config.toml
num_attention_heads = 2
num_key_value_heads = 2
head_dim = 64
intermediate_size = 640
vocab_size = 1548
hidden_act = "tanh_gelu"
parallel_block = false
schedule = "wsd"
max_seq_len = 256
doc_mask = true
train_tokens = 349900000
max_steps = 2670
Each number is 500 + 25 x the weight over the matrix's rms, rounded and kept within 0 to 999. Layers, rows and columns count from 0. Numbers have three digits each.

# down: layer 17 MLP down (transposed), 640x160, rms 0.0593, rows 226-245, columns 0-159
# up: layer 17 MLP up, 640x160, rms 0.0591, rows 227-246, columns 0-159
down226:514503495494566501477495506474486522518474532455507527496472526495519488501522494521517492523502506527514520544496492539488512503504479483512498518503542499498520533516498521523461499464496475469507476541482527517501475474474511506480515514488484524492535499483469467520487514481497461490493544518519538525510504453476497491516471532495487480520501505543507529496524475505513530467549490540507488532506472488495504476493510496465460517478486479476514530499527472492573497502501455
up227:523513543522499488518494525479502460525539489516519466496497468517535486514525465505480523488506563500470504522480471467501508472552470487511507510468473550497531541518491461496519503522527516504489465523497496517491475460489512498479463498492512507490450482493501526465510493491500540496483520511485491492533525502512502511499534475508504476484482504505544546535495472482500527527444517542479514487498493556489497496552515457487473474552520468512435541543555527488527490515483478
down227:509489517490508529543484469519524542492491502520514529476500501498497500445491480541494468484491486474491478485478513500475479517498506532533511559482505542516478496504535544505486438516533446484522506518494540478481536471476536502502505487486508497497504548488518526505534440481476535480522481491479493509503498533496538493504479452486517457478534501493465497503478485463499496474499475528539447481536522506498547470478501508527506486492502506507533503497511547469530522534519528
up228:489498519498502513464456476498462489528482513540506516530503491508465484538505498465551490477526497484506491470497447465474499511499485500468510542504504529498475456478501540503496515487527521518489509531484476484498508504491472506479490490490472477482483464480517503461487546504544489481496483510507481546492532521478498453458485486592510515498473497468506530508457483478484495529505504527487457518542541522456512535503482474499527544502495525479536438465482547514513484529511455
down228:494497497547535529512466507537486537498508522494508523491503491461495475517495496497557474516588466479505526540485524490492507495498501475520508500516502492510496527546474486510520529509480509537520494476509554553532550478447531499539488517494500491464487508537513500502531480494456473464514511495492498528516500490512545465517482478519502532509483512508473530494486547464475499504480500470513508527467530500494481493491467487496465571511485509517480511523477497510520511494518467
up229:562535542499496500450520503485506501536505484520497515517469494525449533510500494494492484469522490504469539487482479502539497526514513474494511483538485490498516497540486487466514507467487507536469516514485479489520503486469540503530521560499483512498470502523481509510497480474495472516549477509500534525532494491494511491510521501509487499485472492500495450478521496509485498497501493502511480481501519484531499484503506488511497495523489477468518544513493510538494461507457534
down229:497502515502502474517489541483537516488495517523470513522509524505536469487491484461481471513467510526506516507471505466488490498496495498494527513515541526488464488492511518506495515503535497470488518478507516486531503484548508499501552484524471469513505478531525484469486529490485486524471487494507524467403498489507515510495511471480503533482452504484499494523491479453488519520486524514510502500495493559469497526466514529472533504485541497499516465437534540467475503495501498
up230:427460489466488453530528451499491506459540494508499531518500500507481510492534458526474532476503498494525473535445494526518506538502486453523496542527495495474484515480452526480500553493518518516514499549535453485471444503521511472493462497476478452485485477492484528507504486474548566505517509497491481501480504463489504470439501511472501496495501522518501499524506548462449545517508483490514480448512476509462518464472503486501517502494494494489503540496528510538478521503510499
down230:474519523506578505527517488484479510516513472553524467554491493496523508476508516536464480523469493538531524493473497472497511471462473508511503502574539516454441486494548468507513495489506524529446547476488505496498518501518495493486525507468512498506478481534522493501476543514483498493478497476503480468566513483466487513506514475503472525523455481522490479516503553517500472497521477490490469462541510472481505504516529541500490477487473496501489502472476506470516540506471525
up231:515467556522506505494463513466514483502502463552508501531491478519517488489480536514482520505560490496541531496508453515504486532511491523497504502499495525528524514483493515477463472470494459517435428536482513520523497457504466566479501484462535536427510479524519501510451485485512498512496524514503541498502525508499557500518489494527518479500530501536508473531532503493502521490494478503502534490481473475490496462472496525477451480491515489533515464537502511532503498505496509
down231:440500464507588501500533495492467495501501518501493501497482482514476514542524492501560481484506511514490491516494513478502510484538472481544519475521474499461482534505549493470494528519512502542506477461489522550536490521509536555467507516479493482514519508517521516511522469526497448498506470517494507528534502505530487496460498484534504509497500485484463499510493487503511539493475479535463514532491517496503529479519469492461542460456506500526447487483525502468485520544513504
up232:534479486504524476475477472486529506499480447480442506485507508525485491498487494544474525558491485487528531452507474480486486529499442521447462460502500471480483524537502510533486528503473529472502492496463469472513479491524519476501520525469521514529508495502507504523485485510500475525499520512503462491524523500450470514490496506499481544502488513496511537522498495511524476502491494449456518510498493529521528484462486471491492458496543517461505539508555494513485498527519495
down232:475488498481514540517498516523485516522520499535504520527519484483526518475503471479489485509535485517474474546483477482495507522507526537530516468472504503496503500448468484553477486485485520497488482525474529514460507456457500511525518444522510514475517502528520491479496540509507500465512476496503503551486510442478504490505508537462527449512526476478476471484516515509482540503484518510512510500501485494491478520484467520507505524489489502529496473531501540498534493482479513
up233:496496473548490521519459490498522513474490520504508498488539480525504466505531519521508490512528520523467532486532480548500484494493506509496523502533527498527510498478501532492534475515518492446468483534516479495487498514506507432494498520516486499509543535508516512474506418469504503500521454461460494487517506492500507527509529570471526461495491526461464494473518467491540491467506505504464491474531524522509517497479434467512501506505517525501498459463535500486472521551464444
down233:481502502527552531561522480512485516522502527527499523524482536511503496526547553477458440547518453514473500477477537503498511534525496489532498455500524543512497471489527477483531487539456528473510508519483501472499454473481510468541526529416502514513482513507512491492522474487526522535492492474546531513477511498500511527493516516527518473475515494509504540539522520508456494489442514461527497521464519485493468472529516514516512509525494519475500487492478508506473454467461484
up234:474537528476512479498521511452540492533469536482503513514527484505521511514512512502454523480532544533498519458436523452527494561519475474498488528512480494506557491494455508503508489460561443504459457541468481520488473505511533508509499471516440539484497423472508481480479538512533493460537471505489465527528502520474480473528482526490502480514444477509497510467517477508484507527468510482547459543496513474558537541476500517510515492519520550484504502505478509514502521524475522
down234:542454477510500432508479523471523494512493490450512510518534541491490449474537494505489526456504592534547481528573457517488511492477529500533496494494517511475554525478536509528530504467529464542479557485517513505504523468491449572489508483491463478476501483548518497507501512513517478468514462539486496543494478501538474511517514505454466514546513481518473478468499531464503582513532483468456522491486560499487520489458512505520485525474504500538537487514497483508543479492520503
up235:473468507461515474494447456503457502536498518532477503554520503544528522494493509494476489478517530539538524496536477515470523495535462524494544525494514529508523487488480506497524528483459514473456510514519508495502510483485463473490531505467461505504517448528462494498496513494494512471498491513502527509491490506497501521496551522520505477497519442487486520517514511532518505485446575462493519482487480496497519486498494503471513494489551467493506491507486511503516485495541485
down235:537513525488511475489544526502499519490521439489474467489492518493510483500479512493496479504478507453480512512472517498482572481495482494473495516499576500502508488540538502572489493483525486506516489472461497510541479533526509496485478459501490501519514522518492512466487493537506473491467464508490526484472471479527492527511444478513483487468512500491518506499487513503538485470504501481493535498478484514520491494463494509483510497480513526502521463487514487511504464518492461
up236:519505540502522499505513484479500499497491524510499551495447517451507486485482501527510493468466494484459504505456489475493514508524508522470494484531512502471491453475494496503480499519492480522489489494483513530443546493472485496516473499526461488473526503515523452492455479476530512484531471487543517494488493498478497452471488514536538549519481477503504523492486498491497543594494468500543500512500553530522506540473511522492513500496521533530499478508482509526486484489451497
down236:486517500505500504500526508497515497490512489496535461514510490495479496497507458480493561477556491516503503528533512495459498524479459496511510523521550463519519511517497477483496491468503493528510481476508514456506461497468509467499547500533488497492486536513453556540508515462444487513542507499463470517514502496497537522495538499519492482491554540515510502556505475504497520447508513541502499539427481497508475461527528503481512476466482483461493510522489468523500537511512534
up237:499530517509503549575471538476475501509486521544490479526516507446514482510484507488463491492448464470532492477486533500491512494507465489497522453508502442527512531497454450526550473477452496451531528503501477534511468500531481501469495468498511473521474501507474481499492539460509538480521506516472483534540514499488527449499519517520542499533498457501512505518514477501511491471511504419557475507469467487519455497470517501515509551515502496467494463484554491481528532464506480
down237:508478533452497477506482493496530478474526495506504488516530488541504478520523542520528486472459554493517547501461531528524486519495536529536476524495498474534521486486490479523510511490506518500494494505492471432460463525474484485525482523468509487506540514458517468470504464531479489547473450495538520511509487436499480517493497542486479539506450492509500518510481490514479499505523481542470507476530439439491477498512491523542542438485555514484529487460473506523462505508556483
up238:444505508446529509499554457457519490522496501509548452490511475488444477502516477548482483508523504502493495465475483510476485480497498519515517525492481533530503474481521500498503459507491456505516493470541502504485508546515500475503511478524507512498480520506491509558455523462486486535552496519537492514477478503478536499502516534519494500526534443535527548506508478517517488480448460502529533485508526464490473487445509526513471510491490474499530500493484524501529486507500502
down238:494472442536549467507476499517535497472502506476495480456540530486529508518542517473501477502488487527504477483511471483500520524506510486499537530517496485498521497507497533492503537499521511500482469535476503470510476484479502539505477528465475507492496504518487531465532466499485504520515527503496558508497509494468491503488482499497539539504471522448479495498525513490486526475492513483480487507517478526550543485509520459519510505528504503514505506524485470519497507511488523
up239:531490486508485482524510536428534484467528512490505450521499462464488479499526498540479488516530515477506513470482512519497484501516452465503486478542507510476536469522514521500503520526518495484506561491512460498498523495439523518521507511534496539470481492556529523508482495517494494505484494445543464559490483484549515497484523505530498494492466495502501521514499514535503515453526481503526457516506486538542544477513499532506499522465502515502513497542501505484526541475537530
down239:508474503480500516503461508482502477495494483497504466477517487461507525501462477479496519484505492422531512493476491462539470508533532535530527484492456481535500487507485530462513542518497494486513481481494508490489486512495527483497454537498518511485516520499471544515474501504536551486492475499518549497533515494471495493514509464494535486558515455496475541476482486503484529479540532495500522533513535504525509460545505506563548533526468492470476525493466493494490501541513455
up240:486469517525476511492503482497505528515452514469533510499494513521554507490507486513462469478511494488512546471517489509525473517517495493436507511497555507493534518509509495485496495515494470511492460507466473509494513463515471517506484492504510554484472489523514472524516513529492503511457539522503506514475461483493528485464535486517490535514500497509461475471486492527499488498524514485496509482511456515500500522455494507481533440490499477537485463458512500479520478470484500
down240:474476482482487502500452493531483512506536520525519466488498494485471510532503477480488475501501513526490491486514471479450481509494499488536531531521475467489513465505545500529473494528500473489513478511497509518487491497476494479475508484524484500513479499504516509515514515494542491488462517512515535468499488482510544448490517494459505519474531504468530512516488495478483469511510490491480519507499510497473472505522480498530477514489448515498490492506497513478503529532504522
up241:489509495534494481515500540509513521540502451514467506479488500539494513482483454504515510496453496525514496504471530535474508533475492456501500528515499505523481480518487463494513503514481533522503515499543524490498474483512480530480532514482531497463460478536497495446453467554525459462499488504474549478496499479509508472464492480514485467493473497507497492463543504452484517500471488478528520505429508479513546517481510510541482491560484517505474483521503479517502479501478552
down241:517483492505493478493472499509455495452468530465507491501476500501493533528488508509500479451513465474451538504491515520513535459534528505504466516541539515509507529480525506499529516502468524464526516479504458507536456515498498526513495490511466488513549537440504499476501460461490503475483510517506537493522517512524530477505488516507516517508515481472468535497491492530477499496528540482525483523493476502508496523517482510502543514473509495482477543537500456510454489519492494
up242:507510480547473521463512504496495513513506438491509498467524542501513489554475508475484525512496493536513511474503493506503511500471499496455464444507541573486485518530505496504442529509510480497522450510472522493516534464490500490538522512490507526516492521563517471496525548465506540502503519447533506491505481496505522483492538523505476544516512502498478449461497525516497512490497470479491516477484517566526487452450489544472499518512479505501479511451481458506498472476480497
down242:494516520486491507517510490529538460504486518454498511561466490497569497451499507527497471476462459556487507522511498487497523483498508543509496500505481487486518499524556510489484523504499519543545509491513516451520494473502477502446510507465466521510495513465493528502493468511487501485525487515497439561462496470472501548518463501506571517485488490508495505554507516511521479513511514508501521518490514440469473478557526483459502531511564505504494469527508506535539493505534480
up243:542487496518547521487509486506520517472503546475525517511472502494471515491493530481502455497467496517518495480457535514451505477492494485497507515501521468519494485508484465474444502510500512516525480455510526498464485491510507519491512519524480555539460488523517456515537495515545512534503525478498504533511512493530482498463512460499535510493498537517510492510451499517510498473459481519543493476493500533505561472496486491490544547523488489491508473528460446512543526507496525
down243:499510469500515504490527528468478493489450530471506535470541466529515483509524534411449490503483554528467482495493490482508549477478473503472498479476463534512498516490498488533466487500513508508509497506516497469524526496486491488504483450510490481505482537534548501487519475540524453453512511525514491526493475462495459514487512497493512534530518545500483506530494503508524528500535458512472495475479521494505526533527524516485530538544482533483501539502493488464502493528533496
up244:475521489491462518548512520498497527466472473534498464536544475509508479475465475457477477567513477513482472499512490525481520499455492514465483508499489511494485510526468489518533481498485448488470473548502468533471488474498491487509518534506502514491513496521499485466483483519453470512498498507502502546486473500474496492514502494488501447507488520519541521487513486509494475487494492486502481520499533529526540522494454452546512520507494505553495505494542466481521519477538467
down244:500542508486535483520499529486492534519500485495487489489513477517462520482488489482498525537482522501473497519488468488485546504505485537514522545486502506485538532499479497516533520525483538502498502497495506503481539481471465446549515503471516459448500525468495536507483534479492460425521477548506520539497489506472487525551495493465476519505508466476451495526485470511447516501479525503447510457498522465534501474558484520468550505493558481478490497468475490509553480468520496
up245:452482472451503502523527489482458490542502496514521508506500498546512483501458513510496488492519489485511507515504485472479513525462488526469496495527500532490503506468468513507503545474532519474502520511505490499528493529481535525483509497511510542522528480495540496532502512472502479514515516468495508466515439484433492494510550529475475512500464497475489545493554498489480501472489509476478524471546515459493477530494507512520532548464506440518473489530507512543527522494531486
down245:527488519540504515527509519484488533454487470499488528502498504492517463474535508527485506505486496491526503487505488541495488504510542494510524509444498518536473511501512481526538471506502450535471464508492496467461528468514485464498487494527481516505508473458520500499475481532496498511529465488516498507481498469498496495462463523495516468483496496504492505501513534494497564495497527520516503492469529492514488476506502466482467486509529504499527496493490510463460478489468494
up246:496515447497485501453499496464496469486501538497516509500470517481504498455457477562509578449492506556519508464500430484516493519485491526485478497489484523526470499459501515512486533482523524545491475554517514482498479501492505537508486514483476524521531491511522532510490499477531508532488465493529492490481488520529506549478513532496513501494496499526534518530461468517462500485479467437499494491497493513508505513495541560481525504507474523519515508482496477512529505517545492